config.yaml
n_kv_head: 2
head_dim: 64
d_mlp: 1024
init_std_qkv: 0.024
lr_head: 0.005
Each number is 50 + 10 x the weight over its row's rms, rounded and kept within 0 to 99. Layers, rows and columns count from 0. The size before them is the row's rms in percent of the matrix's.

# layer 8 MLP gate, 1024x384, rms 0.0347, rows 393-405, columns 192-383
085:37 73 54 56 46 41 50 58 57 62 60 59 50 61 40 42 51 38 41 57 57 57 42 44 61 38 48 57 61 57 36 51 55 41 60 49 53 54 50 60 34 39 66 63 39 42 62 47 47 57 52 44 48 51 68 60 39 41 29 51 30 28 48 62 36 55 57 62 57 54 54 50 63 65 45 63 66 53 68 48 48 59 53 44 37 42 50 46 40 41 65 46 48 64 32 64 50 33 63 59 64 48 62 33 38 52 51 49 62 54 51 44 36 64 51 48 43 32 58 55 63 59 46 47 44 47 55 62 47 52 49 42 39 33 37 56 67 55 57 53 59 51 40 48 44 58 66 55 62 68 58 44 44 70 49 64 50 54 51 46 54 51 29 66 41 56 58 41 37 32 40 49 42 38 38 62 48 60 74 53 50 36 57 62 50 69 55 42 43 51 64 44
119:60 60 62 49 36 43 68 34 69 51 41 48 57 61 67 37 52 70 64 44 50 38 47 35 37 59 63 44 40 55 74 61 45 54 58 33 51 38 45 61 39 47 46 62 65 50 58 43 54 43 38 47 49 47 44 39 37 32 54 63 51 40 38 50 38 46 58 45 48 41 52 54 59 46 57 59 50 38 31 63 33 35 42 53 52 56 53 48 39 49 33 31 66 55 61 48 53 45 52 53 45 39 62 54 47 47 56 64 46 37 39 53 50 56 46 44 56 40 62 57 38 55 60 27 63 66 58 42 37 64 62 48 55 42 56 42 43 53 44 44 50 58 55 55 52 68 59 49 46 63 41 38 64 49 58 47 46 46 51 48 53 78 38 54 34 47 58 52 53 45 49 52 53 56 49 58 58 70 58 67 47 54 54 59 40 47 31 51 53 72 38 48
102:43 46 54 55 54 59 69 61 48 40 52 35 62 59 42 55 46 45 48 54 52 55 40 53 24 53 48 49 57 50 59 39 45 39 63 52 66 30 62 50 62 57 44 64 51 58 39 46 50 58 56 43 51 50 57 50 46 42 58 58 47 66 45 27 52 45 46 38 64 51 38 32 63 51 56 47 72 51 50 48 51 47 63 50 52 59 49 52 36 49 50 58 50 50 52 56 50 59 44 40 48 42 56 60 43 41 63 57 56 36 45 51 48 65 43 65 36 33 44 47 53 47 37 37 51 32 57 53 52 54 44 32 41 46 51 43 71 49 58 51 44 66 58 46 49 34 57 38 44 44 58 39 48 59 36 62 42 42 62 54 45 50 34 48 54 56 39 59 36 46 47 61 67 63 69 54 40 48 57 56 34 42 56 51 49 47 43 40 59 48 40 54
103:78 37 60 55 47 67 52 60 63 44 70 57 50 44 48 54 65 44 28 59 50 66 46 49 49 79 46 39 42 40 46 48 43 30 40 55 52 61 48 42 40 54 48 40 48 54 58 59 59 55 51 61 44 42 44 53 42 45 59 41 56 46 48 46 51 40 49 41 69 49 42 42 43 54 49 37 51 49 57 38 52 60 68 58 56 37 48 49 32 58 51 63 41 52 57 44 43 40 42 57 48 42 49 49 37 32 53 59 40 38 54 49 67 47 57 35 64 62 51 46 57 35 35 57 58 45 51 68 53 66 54 54 55 51 51 38 55 58 53 63 60 58 41 47 45 37 49 57 43 47 47 57 56 49 53 58 47 39 28 76 62 57 55 45 45 56 62 47 42 25 55 55 38 51 38 44 64 57 49 60 54 70 58 31 71 49 55 51 54 16 38 57
109:54 52 56 49 33 69 44 39 46 60 58 55 55 59 54 45 56 34 39 50 57 44 46 57 50 45 57 54 50 58 47 47 73 49 44 44 43 55 48 62 45 45 51 50 58 52 45 47 46 48 61 38 65 56 46 28 37 38 44 30 62 59 50 52 27 54 30 53 45 43 59 44 55 77 50 42 64 29 51 54 51 40 55 63 50 44 47 54 47 47 46 45 48 41 52 41 44 53 46 34 40 63 45 65 28 40 59 44 60 41 49 33 41 54 47 56 70 45 43 48 56 55 50 48 62 32 54 43 50 40 56 57 50 54 43 67 42 50 35 59 48 71 47 39 43 35 68 40 53 48 60 29 22 47 56 41 51 38 46 32 60 55 49 42 49 71 52 55 49 41 58 51 56 45 56 64 42 53 42 46 41 59 60 40 48 62 36 32 57 46 59 40
109:41 52 57 45 49 43 49 56 42 53 45 43 41 47 40 53 49 51 34 59 62 50 65 60 28 47 55 60 51 45 53 66 66 65 31 34 55 38 63 63 46 32 57 52 34 53 54 48 44 38 38 48 49 60 54 64 52 54 53 50 42 49 58 62 54 45 51 42 61 64 45 62 56 50 59 44 56 70 44 31 52 47 46 33 45 30 51 44 50 52 51 42 55 51 57 54 64 66 53 37 39 44 27 42 54 40 63 52 54 79 66 43 29 38 57 56 43 51 54 57 39 41 62 38 47 54 55 54 42 52 40 56 61 32 54 55 49 24 45 62 45 51 62 51 48 31 51 63 50 65 70 54 36 48 50 66 36 24 49 66 55 56 70 51 68 46 45 39 39 47 40 48 29 53 65 62 51 44 47 38 57 66 50 45 43 40 45 63 66 58 69 53
100:58 29 49 55 54 42 49 63 50 46 44 57 42 70 39 61 52 57 52 52 41 55 49 60 57 41 70 58 42 47 56 53 42 50 49 50 57 41 66 50 40 51 35 36 37 44 49 41 48 40 34 55 35 57 52 46 45 54 43 47 60 25 53 63 52 44 46 60 58 42 65 63 42 50 54 45 58 29 45 48 60 58 62 56 55 54 70 55 60 47 51 57 55 61 65 52 66 52 60 41 63 34 39 48 51 48 58 75 44 52 40 52 56 45 55 35 53 61 58 58 59 66 49 59 69 54 52 54 51 47 50 54 48 57 55 38 51 64 48 66 51 50 46 52 63 30 64 31 51 48 70 51 65 51 54 47 68 51 43 63 55 34 54 31 32 29 48 56 37 40 56 53 27 49 44 55 29 44 69 56 59 28 46 45 44 47 36 46 59 58 51 32
108:58 50 45 58 47 42 54 47 27 44 54 45 57 51 48 35 44 44 50 50 29 54 45 55 54 67 52 47 49 38 43 49 46 62 36 47 43 64 64 57 49 69 67 53 46 57 46 33 62 54 65 47 52 48 66 54 47 54 45 58 58 56 65 34 55 55 67 56 42 65 36 39 43 41 58 32 63 59 50 68 64 30 32 53 48 36 56 60 33 44 70 56 34 48 57 58 47 49 60 51 39 59 40 69 40 28 51 37 50 43 50 48 64 40 58 39 57 48 32 57 56 56 50 45 41 45 51 41 57 68 41 52 45 69 37 61 55 61 59 58 46 60 53 52 52 60 61 49 72 43 51 26 35 50 35 46 43 44 56 46 49 67 54 50 53 57 37 57 55 70 35 39 67 62 55 36 59 58 46 36 56 35 61 62 52 46 47 47 34 47 47 60
091:38 46 38 57 59 55 56 38 51 46 37 64 51 42 47 50 67 50 60 58 49 54 43 49 31 60 53 44 49 45 68 61 57 39 57 57 31 60 35 38 49 50 40 60 67 43 34 64 62 57 52 50 54 58 45 65 44 48 58 50 38 46 52 36 43 55 43 57 43 61 45 48 51 61 44 49 55 45 54 53 50 55 33 57 29 49 42 30 39 52 55 52 51 48 45 59 59 44 54 42 41 55 48 55 59 49 52 52 53 58 58 31 46 50 48 51 68 67 51 57 39 49 72 51 52 68 48 41 41 35 40 56 53 42 34 58 46 62 49 40 60 75 39 51 52 66 46 52 56 46 41 53 57 33 66 36 60 45 43 41 63 58 74 38 47 70 33 61 48 57 49 43 44 50 31 56 60 41 58 62 42 55 44 40 45 41 61 56 50 21 59 46
103:51 46 58 50 49 48 46 43 50 52 62 39 64 70 59 66 56 66 33 37 67 44 40 44 50 50 44 44 36 46 57 64 53 53 33 41 46 47 57 67 33 35 46 60 55 62 47 64 48 46 47 55 49 39 49 74 52 48 62 55 36 42 59 52 50 59 43 48 58 39 42 52 45 45 64 49 67 54 43 62 36 28 45 57 59 33 56 31 59 47 57 44 64 41 59 46 48 40 49 39 47 60 40 59 51 48 47 56 38 57 52 48 47 51 42 55 67 33 48 39 29 35 66 51 38 45 44 62 37 54 66 61 61 42 33 39 37 62 54 56 37 52 52 42 45 57 47 54 59 46 39 47 46 18 59 45 39 50 67 67 55 41 43 38 43 60 61 41 53 48 64 62 45 51 53 24 66 52 58 48 62 65 56 68 56 69 66 31 42 41 54 53
095:52 39 55 60 62 55 21 60 35 40 57 61 70 62 60 45 47 64 42 35 52 45 36 39 53 35 43 52 45 47 48 47 57 62 50 58 56 53 62 61 51 55 51 59 63 60 52 33 38 38 41 59 38 47 42 36 53 45 60 42 63 51 58 49 49 62 46 30 58 50 45 35 32 47 51 37 59 45 49 67 65 37 41 50 44 47 55 46 44 40 60 46 56 50 47 64 48 33 36 62 40 52 34 52 42 43 56 59 52 43 67 52 53 49 47 49 56 51 70 47 38 54 62 51 43 54 48 48 45 54 71 53 46 55 70 30 47 46 62 43 42 43 55 53 64 69 48 62 57 45 47 70 58 39 71 59 47 60 60 56 35 43 44 45 46 62 57 37 61 44 53 50 45 55 25 37 45 49 45 68 79 49 41 58 45 71 53 59 43 50 62 64
091:59 40 55 56 43 50 58 39 47 45 75 38 44 33 50 50 45 56 47 58 51 46 61 61 49 48 42 60 63 63 55 41 52 48 61 49 43 52 44 44 60 45 61 40 56 63 27 50 55 53 64 55 63 38 56 39 61 49 30 57 39 40 58 70 60 31 52 53 54 61 58 49 49 53 40 54 37 58 57 63 57 57 69 54 50 44 44 42 50 49 48 46 57 44 53 60 34 45 50 62 46 41 35 50 56 53 61 46 47 44 49 53 58 49 52 46 50 47 46 42 38 28 49 50 66 41 65 51 47 30 41 46 50 45 45 57 42 69 53 51 47 33 40 61 50 43 41 36 56 44 47 69 50 53 67 50 35 43 40 41 52 45 55 68 65 42 52 57 69 40 45 63 58 46 44 42 55 30 47 61 37 63 31 41 50 63 65 56 68 34 49 35
108:61 34 55 49 56 54 57 37 51 47 48 55 60 65 62 38 56 46 55 43 40 45 64 55 57 51 59 55 42 59 42 62 36 53 59 50 43 55 45 59 38 57 42 50 52 60 48 53 48 39 43 31 60 49 39 55 68 23 57 62 38 38 51 50 51 38 53 51 34 55 34 48 43 40 74 49 40 52 40 41 42 60 50 60 63 37 44 47 33 57 46 44 55 58 53 51 51 49 59 68 43 51 62 45 37 34 42 31 40 64 71 56 54 48 40 62 42 68 61 48 68 59 40 50 59 44 39 55 56 44 50 61 48 49 46 54 29 24 56 36 49 51 39 41 46 39 42 53 59 54 41 27 73 50 39 48 61 58 48 65 46 69 48 46 52 22 62 60 41 62 50 57 56 66 54 56 51 65 61 38 45 54 65 50 45 40 22 56 37 36 52 36
# layer 8 MLP up, 1024x384, rms 0.0356, rows 393-404, columns 192-383
082:43 60 47 59 47 50 49 54 53 46 48 51 50 54 44 52 69 69 44 32 60 50 53 36 41 40 47 53 40 61 46 45 55 47 41 42 49 51 53 53 40 45 40 69 50 56 75 53 40 56 62 45 51 54 49 46 59 62 58 54 57 36 58 49 66 60 23 48 42 56 46 53 56 55 53 57 53 60 41 64 32 48 50 65 56 55 44 44 53 43 46 58 42 38 34 44 54 55 52 60 34 41 44 46 50 41 41 58 54 54 47 46 50 44 44 63 49 71 53 40 66 62 26 59 54 47 34 49 70 52 65 79 37 32 48 41 40 48 41 58 28 59 67 40 50 24 44 51 51 67 60 44 55 29 39 37 49 40 48 58 54 38 59 31 48 38 58 46 54 46 58 62 32 62 51 53 34 80 55 48 53 55 46 43 64 42 44 50 56 57 49 39
122:50 53 60 54 67 47 71 45 63 42 47 49 39 53 56 62 60 49 35 53 56 60 62 37 52 54 51 56 51 22 61 40 26 45 49 42 35 50 62 58 49 56 42 57 33 54 53 20 37 55 43 37 58 56 56 39 53 58 45 47 54 53 61 59 63 38 60 62 52 57 43 64 48 50 62 72 33 67 54 53 69 52 60 25 43 63 65 58 61 40 35 51 51 52 29 50 32 41 51 60 46 43 42 47 54 61 50 45 49 46 45 50 50 50 47 40 58 62 45 50 48 34 49 56 43 59 60 50 57 41 34 40 54 76 39 54 63 58 72 69 48 59 53 62 60 52 41 42 70 32 59 46 59 63 58 41 47 51 57 45 42 60 41 43 50 43 45 34 53 56 50 43 46 47 38 51 46 53 58 53 52 43 42 44 51 54 54 54 49 34 47 53
094:47 41 45 51 50 29 47 43 44 30 48 45 53 49 55 55 67 52 49 47 55 51 52 50 56 57 41 56 47 54 49 42 43 53 52 44 47 43 39 62 52 60 25 61 45 60 48 36 48 44 30 59 41 44 44 47 54 41 52 54 56 36 56 43 40 68 69 51 46 48 54 52 47 40 51 57 47 52 47 50 47 47 61 46 39 43 39 46 48 69 57 40 54 59 45 57 40 60 49 68 37 57 52 47 57 73 48 64 45 38 60 45 50 51 59 56 42 48 42 42 58 30 45 42 45 41 43 72 58 52 60 52 50 42 54 32 41 36 38 63 23 58 42 49 35 56 48 53 58 52 74 42 46 47 52 77 39 42 47 56 51 40 43 36 72 50 71 43 49 48 53 47 71 46 56 36 53 43 48 32 61 44 68 30 57 60 40 45 51 55 67 48
100:46 42 56 48 46 52 35 51 44 49 57 58 48 50 52 56 52 54 30 54 58 59 49 38 54 65 46 35 64 52 62 35 63 45 55 38 64 35 46 61 48 52 57 40 42 57 44 41 33 52 49 53 42 44 37 48 36 42 56 66 55 41 64 37 42 56 60 62 50 57 50 28 39 39 53 63 63 54 49 24 68 45 73 63 60 52 43 53 24 34 51 49 67 63 28 48 64 48 40 67 36 36 58 67 64 31 65 59 42 58 60 53 48 29 51 48 73 55 75 72 49 44 51 59 51 54 62 46 45 53 82 65 62 49 52 49 41 47 55 41 48 65 35 48 47 49 49 48 63 79 47 63 66 44 45 40 54 41 37 74 47 57 46 40 51 47 66 34 41 50 50 45 49 37 47 39 54 50 63 49 51 53 55 49 36 44 38 30 62 52 46 43
104:65 70 41 52 66 45 62 52 45 42 51 30 53 61 48 43 50 39 50 47 39 54 47 46 63 32 36 35 60 42 44 73 51 53 53 57 46 42 53 49 63 48 65 49 39 38 59 53 29 44 57 57 58 53 73 50 49 53 51 30 51 64 44 74 46 58 43 55 55 29 52 74 41 53 44 38 47 47 35 72 53 44 38 55 49 50 56 70 57 58 50 66 33 41 52 56 59 53 35 37 50 49 43 57 64 34 54 46 40 54 48 41 43 41 31 43 36 40 36 55 43 49 48 48 46 63 43 54 47 46 55 25 60 54 53 51 46 64 49 43 48 37 41 51 70 39 58 43 57 33 51 36 35 44 47 49 43 53 52 31 33 43 47 47 46 54 43 37 52 43 66 68 37 56 50 52 52 55 50 28 51 48 43 45 61 47 59 63 59 38 51 32
113:53 53 48 39 39 58 50 42 54 38 65 51 48 36 34 47 41 35 51 56 57 48 33 64 67 36 47 42 57 83 59 38 47 49 67 67 53 45 32 50 50 63 52 39 45 42 38 39 34 58 46 34 63 31 55 45 60 50 53 66 50 61 43 49 42 34 46 61 42 40 52 52 48 52 40 49 53 60 45 66 38 55 63 53 40 50 28 59 60 52 46 51 39 46 25 56 42 31 56 56 74 56 63 49 48 57 44 43 62 50 26 47 49 65 48 33 34 64 49 48 62 67 48 59 51 29 51 42 48 49 38 54 48 52 51 51 38 51 55 47 71 53 45 41 31 42 43 38 50 42 41 54 51 31 65 57 65 63 54 36 46 40 57 52 44 48 60 74 60 68 59 41 67 49 57 37 41 56 50 40 43 51 30 52 49 42 57 53 48 37 43 41
094:47 61 43 54 60 61 40 51 65 57 43 49 47 64 37 33 37 44 49 55 54 41 48 45 43 70 57 47 70 41 50 51 60 49 51 32 48 44 59 50 44 60 53 46 55 53 50 76 72 52 56 62 62 55 48 51 57 41 35 67 55 58 51 50 39 57 34 44 59 59 55 33 54 43 41 56 58 48 61 59 59 53 46 62 56 51 48 58 45 49 62 60 67 37 53 39 48 32 48 47 51 47 51 64 46 28 63 51 62 49 48 51 48 38 50 62 64 38 40 50 40 56 62 55 52 53 59 46 64 49 59 41 43 51 58 42 58 48 57 48 57 64 64 55 57 48 56 57 60 46 38 49 49 50 50 55 67 41 50 42 37 62 50 51 64 46 55 68 48 54 43 32 39 51 49 65 47 45 33 52 56 46 46 60 38 57 40 65 66 56 46 44
099:44 37 46 52 65 48 36 52 65 36 52 57 69 43 41 47 46 44 49 52 41 55 31 54 55 42 67 55 38 59 50 43 62 45 35 37 51 61 66 61 52 48 39 43 46 46 56 54 35 40 44 72 49 42 62 32 50 43 47 39 53 62 63 55 48 42 40 56 59 28 63 44 60 37 50 52 47 37 41 48 75 58 55 49 28 45 48 62 61 39 38 45 48 58 61 55 54 42 58 51 57 30 44 55 56 27 55 36 57 55 54 53 52 44 68 50 46 57 43 61 63 61 27 62 40 57 61 46 42 43 51 42 39 61 37 52 35 66 44 53 62 58 46 47 65 43 29 61 46 55 49 67 61 52 56 50 62 46 35 47 54 52 32 31 58 64 69 65 52 42 65 56 46 52 41 61 47 40 62 38 30 54 49 39 51 49 34 56 45 56 49 59
085:51 54 49 39 40 57 43 65 46 62 30 56 34 44 61 39 49 29 42 53 49 64 58 54 42 34 52 55 44 39 46 48 50 53 31 43 55 55 62 44 44 52 48 37 70 73 43 53 57 59 51 73 51 61 61 56 29 51 55 61 51 50 50 49 66 28 55 72 43 39 53 39 71 37 30 44 54 49 54 24 62 55 53 49 54 47 68 49 51 38 42 42 55 55 33 51 40 41 45 43 55 55 56 63 52 45 36 53 40 38 43 44 37 51 60 53 71 56 40 51 44 54 56 62 53 52 33 47 33 37 42 40 48 72 56 63 61 60 29 57 71 59 33 60 61 51 31 58 49 41 50 57 52 48 59 45 52 52 50 49 54 64 57 46 59 46 48 33 54 53 60 45 41 69 56 53 63 44 55 54 71 50 35 61 49 51 34 53 40 55 58 64
109:59 43 50 71 70 63 62 46 55 53 52 72 52 52 49 47 47 45 57 36 43 49 42 62 50 57 38 60 31 42 34 53 47 62 32 58 48 43 36 46 47 48 31 57 63 58 46 43 56 50 37 68 45 37 52 69 42 52 50 43 41 41 59 58 39 40 62 34 50 52 36 49 62 59 37 39 50 63 49 25 53 37 55 58 51 68 50 26 39 46 41 33 62 48 48 36 53 30 48 28 35 53 51 49 48 31 50 46 48 63 55 45 41 48 41 49 64 44 51 57 46 39 54 84 61 59 63 50 39 46 69 56 59 57 56 42 54 48 57 51 53 47 59 46 61 50 61 42 66 42 61 47 51 37 74 35 40 61 42 52 49 54 67 57 51 37 45 47 38 46 60 53 35 56 75 48 63 72 61 53 50 59 39 50 56 56 48 55 35 36 48 48
093:56 47 43 49 56 65 48 43 39 36 54 47 40 49 65 80 47 72 65 38 51 59 33 47 55 40 40 39 58 56 44 50 43 48 51 44 53 47 47 68 60 54 46 59 33 55 49 55 66 62 53 43 28 39 57 38 74 39 75 64 61 39 47 49 37 52 50 41 40 15 46 56 50 64 56 48 41 43 50 64 32 42 71 67 49 46 52 47 36 54 51 56 55 41 34 38 54 50 45 42 42 50 63 50 45 45 52 58 56 51 41 65 51 48 44 44 65 60 44 53 36 48 45 60 43 62 29 49 52 69 52 51 43 59 42 55 58 55 67 51 38 31 51 52 46 56 54 56 63 56 48 54 42 44 53 67 51 51 68 51 52 56 45 55 48 47 44 51 59 51 58 55 61 48 57 39 39 64 47 35 57 33 47 53 50 60 36 60 56 43 47 55
085:35 40 53 40 48 63 46 48 46 46 52 63 53 32 45 64 56 49 37 38 48 76 46 55 39 55 67 51 44 56 58 49 51 56 55 43 47 43 63 44 61 52 55 46 42 50 42 63 54 67 53 47 48 66 49 59 57 62 53 33 52 47 49 55 49 64 53 43 50 57 58 33 45 43 46 52 22 53 58 42 45 57 72 41 42 52 50 59 56 58 62 50 40 43 52 68 49 57 63 41 42 35 51 76 54 47 52 56 54 46 52 32 57 59 65 39 51 46 49 54 49 45 47 44 39 48 49 42 51 54 51 64 44 69 68 38 18 45 32 47 42 54 45 59 64 63 30 45 56 50 59 57 37 49 44 43 36 58 62 48 64 54 57 64 63 40 31 31 52 45 57 46 51 57 48 53 49 34 34 64 39 40 52 65 30 47 60 43 56 49 37 43
# layer 8 MLP down (transposed), 1024x384, rms 0.0443, rows 393-404, columns 192-383
089:42 45 44 47 60 69 55 44 49 62 54 33 44 57 37 62 40 50 61 41 50 65 44 55 50 45 57 67 71 46 51 38 48 26 47 46 59 50 54 46 44 48 72 57 35 49 33 51 61 46 49 46 37 28 61 73 52 54 31 41 27 51 51 38 37 49 46 56 65 40 59 54 57 53 25 60 55 39 58 41 59 58 58 48 34 53 37 59 39 37 65 58 59 46 44 61 44 51 55 73 55 60 56 56 48 52 54 66 62 47 45 55 50 24 41 51 60 37 36 61 59 46 37 39 49 37 64 76 38 46 58 44 49 35 27 70 31 52 55 55 68 59 38 58 39 53 54 44 56 47 48 43 48 60 52 60 47 48 45 33 38 52 41 67 48 51 49 58 49 47 54 35 68 35 41 58 42 41 68 51 64 54 48 57 26 58 52 50 54 40 60 49
118:40 47 40 52 38 56 41 49 44 47 47 55 52 46 52 49 49 41 49 47 57 42 60 79 73 39 36 44 51 53 48 65 47 46 40 68 60 60 61 37 58 47 72 48 44 54 58 47 49 52 72 55 50 49 55 67 53 73 36 59 52 63 47 52 53 44 48 64 61 62 64 24 45 55 28 40 46 28 65 61 60 55 62 43 48 47 55 45 54 40 65 49 51 36 51 50 33 63 49 42 50 40 35 55 42 56 53 52 32 54 50 55 44 26 53 48 41 52 48 56 40 49 57 57 35 37 41 54 52 56 35 56 33 51 46 65 43 44 56 33 68 45 34 34 51 24 55 40 55 45 59 56 45 50 54 54 36 48 28 52 49 35 50 51 53 60 46 48 48 61 59 52 38 57 51 47 43 32 42 32 39 53 52 68 52 46 52 37 36 41 43 64
096:49 59 38 67 58 66 51 77 60 50 43 35 44 39 54 41 52 62 54 59 60 48 33 47 44 43 56 46 45 63 60 37 37 51 37 47 46 41 40 35 58 40 59 50 47 53 61 38 53 57 56 46 44 70 42 55 33 46 45 54 50 52 44 42 60 41 38 56 45 43 38 37 59 57 45 50 61 27 57 32 50 38 38 55 66 71 63 47 51 39 38 53 49 49 22 49 49 51 51 34 55 51 47 64 62 44 43 50 76 46 58 53 30 73 58 41 45 47 46 46 50 60 32 60 46 38 44 40 41 27 57 49 58 52 49 47 58 52 80 54 51 49 44 28 52 52 68 55 40 54 38 46 51 60 38 29 27 60 60 45 62 45 32 49 49 47 48 58 43 50 47 66 48 47 64 43 41 52 55 56 45 43 35 61 45 55 49 44 58 41 46 47
095:62 54 64 34 53 45 57 54 72 56 45 62 47 60 39 46 45 41 54 36 55 50 39 64 50 41 35 50 67 54 47 41 61 54 37 69 42 61 47 48 66 43 48 48 51 55 69 56 46 48 45 53 31 55 23 53 50 44 35 40 52 54 47 71 42 54 46 50 49 43 61 41 72 54 20 29 42 48 59 49 38 67 30 32 34 52 49 62 57 53 38 55 39 41 50 66 67 53 55 41 54 72 48 50 54 44 45 71 44 48 66 49 50 51 44 57 55 73 59 46 53 42 41 51 55 51 55 48 42 45 58 53 58 55 44 42 34 36 43 43 51 49 69 58 40 54 47 62 44 51 44 48 57 40 38 37 42 46 45 56 50 64 57 52 39 54 44 43 56 44 61 52 34 77 59 54 56 45 47 36 51 61 48 49 48 43 56 51 52 45 65 65
104:54 56 64 54 51 38 64 48 73 55 46 80 34 30 55 45 44 46 44 59 40 39 56 57 38 34 47 50 60 52 44 51 61 75 36 47 60 55 45 36 49 63 60 54 44 49 62 53 53 38 67 55 44 42 50 53 73 58 40 48 50 65 48 34 60 51 43 54 56 70 51 47 47 63 66 53 38 54 49 42 53 52 74 46 59 66 38 37 64 49 57 36 45 52 38 67 52 42 31 38 49 53 53 58 55 49 72 33 10 46 39 43 63 35 49 61 60 47 60 64 46 40 39 63 51 52 55 48 49 53 60 61 62 50 49 40 52 56 59 43 53 45 77 47 45 38 60 61 55 57 52 60 45 50 44 52 56 59 51 46 69 65 40 52 53 52 75 49 61 51 53 39 67 69 46 38 42 57 68 42 52 48 54 48 40 48 37 58 60 62 51 42
096:51 39 54 60 52 33 41 44 60 45 56 55 48 47 41 45 42 52 50 45 62 68 45 54 45 69 37 51 28 50 53 52 47 46 54 16 55 63 55 34 54 53 52 39 51 54 55 35 50 65 72 58 37 46 54 48 60 59 64 47 48 42 51 33 54 47 48 48 55 61 46 59 46 55 72 55 64 75 42 40 63 30 60 56 44 54 54 49 43 43 49 72 51 53 54 47 49 37 52 54 38 42 52 50 57 53 60 48 37 43 51 54 47 46 54 73 51 63 64 40 39 65 46 65 28 52 76 57 50 44 44 43 33 75 41 46 55 44 38 34 60 62 59 41 46 44 48 65 29 53 55 49 52 41 56 32 41 50 48 65 48 52 57 49 55 52 27 61 39 62 45 38 35 57 50 59 55 50 58 29 56 37 46 37 70 45 60 49 44 26 53 58
092:60 52 73 49 46 47 46 47 54 43 36 57 55 41 43 55 43 43 48 53 40 28 56 53 49 31 54 56 70 54 54 59 52 54 38 24 54 52 39 41 34 42 33 53 42 41 44 28 51 55 44 57 30 54 42 47 52 48 42 64 51 45 47 68 55 57 57 60 47 62 63 49 45 59 47 58 48 49 42 51 45 47 52 36 58 58 61 44 72 40 53 43 41 57 51 56 69 38 52 29 57 64 44 40 41 67 55 57 75 56 63 43 59 60 59 35 34 44 39 63 48 44 44 49 59 65 54 50 47 58 48 59 48 36 69 40 49 62 63 62 45 37 49 37 56 38 55 50 46 57 54 53 63 53 53 56 63 28 43 52 67 43 61 47 43 53 43 58 65 48 67 52 40 56 41 50 33 30 48 65 58 35 54 50 49 45 41 39 66 39 48 34
108:57 38 76 55 36 38 46 48 42 37 59 50 49 25 55 54 61 64 58 53 47 50 47 62 61 44 60 42 33 56 55 57 40 58 59 54 54 60 62 65 49 51 37 52 48 68 53 49 47 40 54 23 49 55 33 49 52 37 54 37 61 42 60 59 56 56 54 43 51 50 40 55 46 58 55 45 45 64 48 48 50 55 72 53 58 53 50 55 39 46 52 38 45 61 41 46 62 48 39 47 47 52 41 57 61 61 58 48 57 59 53 52 42 43 51 79 47 45 49 41 42 55 64 41 50 53 30 54 58 49 46 58 39 40 36 47 62 36 51 66 47 49 39 36 52 51 54 57 50 29 68 62 68 47 53 63 32 70 64 35 55 40 50 48 38 53 52 59 68 47 54 47 45 41 36 47 53 65 53 56 48 53 57 48 50 56 65 52 56 68 52 44
090:43 46 47 53 65 49 60 31 47 40 70 38 38 54 49 57 56 72 66 66 57 58 36 41 42 64 61 32 64 61 64 51 58 51 53 52 40 58 33 61 52 46 46 70 57 46 52 46 54 48 54 43 39 59 43 61 35 65 49 53 41 47 51 63 47 64 32 58 55 32 50 70 35 58 58 50 19 61 48 64 41 44 43 62 40 45 42 57 49 55 63 60 53 38 63 51 52 57 39 47 54 48 55 41 58 51 69 57 45 34 51 45 46 44 48 46 38 56 68 79 62 40 39 33 42 49 46 52 48 59 38 39 53 46 45 55 62 53 40 43 56 53 61 34 55 51 65 39 46 56 39 33 52 48 48 52 38 57 56 58 61 43 56 45 43 46 52 59 43 66 54 47 59 28 49 58 26 36 55 60 53 42 66 42 58 54 56 39 58 61 67 56
112:40 63 63 45 63 44 54 36 53 30 51 33 48 57 60 58 44 57 46 59 55 55 58 37 52 37 37 48 41 45 53 49 46 43 51 59 54 33 52 59 54 53 39 63 42 49 44 53 58 46 42 45 48 52 46 61 58 70 66 52 40 40 78 34 58 69 50 64 34 35 49 40 47 47 52 45 41 61 46 60 57 54 49 48 56 57 53 44 58 52 44 42 58 42 46 53 62 54 38 24 55 51 70 55 66 59 55 46 52 70 42 28 43 63 48 50 56 51 57 33 51 56 46 50 43 46 53 55 39 48 56 64 74 48 55 40 43 63 51 50 46 38 56 37 44 65 57 62 44 49 55 43 46 49 61 53 62 45 41 63 60 45 31 45 48 54 56 41 69 39 57 67 45 32 49 47 69 46 43 55 46 71 48 51 46 63 57 42 35 45 63 56
093:55 41 59 50 44 29 52 62 52 30 35 61 80 56 63 44 63 22 40 58 54 43 44 43 55 52 40 45 66 46 40 65 42 52 55 58 55 54 58 65 43 35 49 37 53 60 35 31 60 42 51 49 54 49 45 57 51 29 58 49 60 51 37 61 39 36 63 66 46 62 62 54 31 51 46 55 41 37 43 54 46 39 52 42 60 36 30 50 40 39 50 40 50 61 45 57 55 63 45 36 50 36 46 41 44 54 53 64 44 61 46 61 46 59 57 28 53 59 56 40 70 49 42 67 51 59 52 69 55 34 60 52 69 42 47 55 41 56 40 43 40 60 68 45 40 51 62 54 38 43 57 45 57 42 56 48 51 50 50 52 35 38 42 35 70 47 42 61 41 52 52 55 42 58 49 43 49 78 49 61 63 62 42 60 41 58 64 39 49 34 71 57
088:61 67 28 56 61 38 43 50 42 46 47 58 52 62 66 35 36 57 63 68 48 35 61 52 42 42 50 34 54 42 52 48 47 32 40 34 46 33 48 78 39 57 32 48 59 34 62 35 40 32 48 40 50 61 42 42 48 44 68 38 67 55 43 57 37 44 46 55 55 35 40 61 49 50 37 49 69 57 45 67 53 32 55 47 47 63 49 44 50 42 46 46 53 50 48 44 51 57 44 75 43 49 63 34 44 58 37 41 54 58 51 47 47 48 41 59 68 47 75 44 58 40 52 40 47 39 53 58 50 54 54 52 62 24 32 52 63 56 61 47 59 56 56 31 45 44 49 55 44 38 53 61 55 40 45 31 62 67 53 52 51 30 51 48 41 57 56 69 44 56 60 42 33 37 54 61 51 54 68 46 64 53 52 46 60 58 43 35 43 39 59 62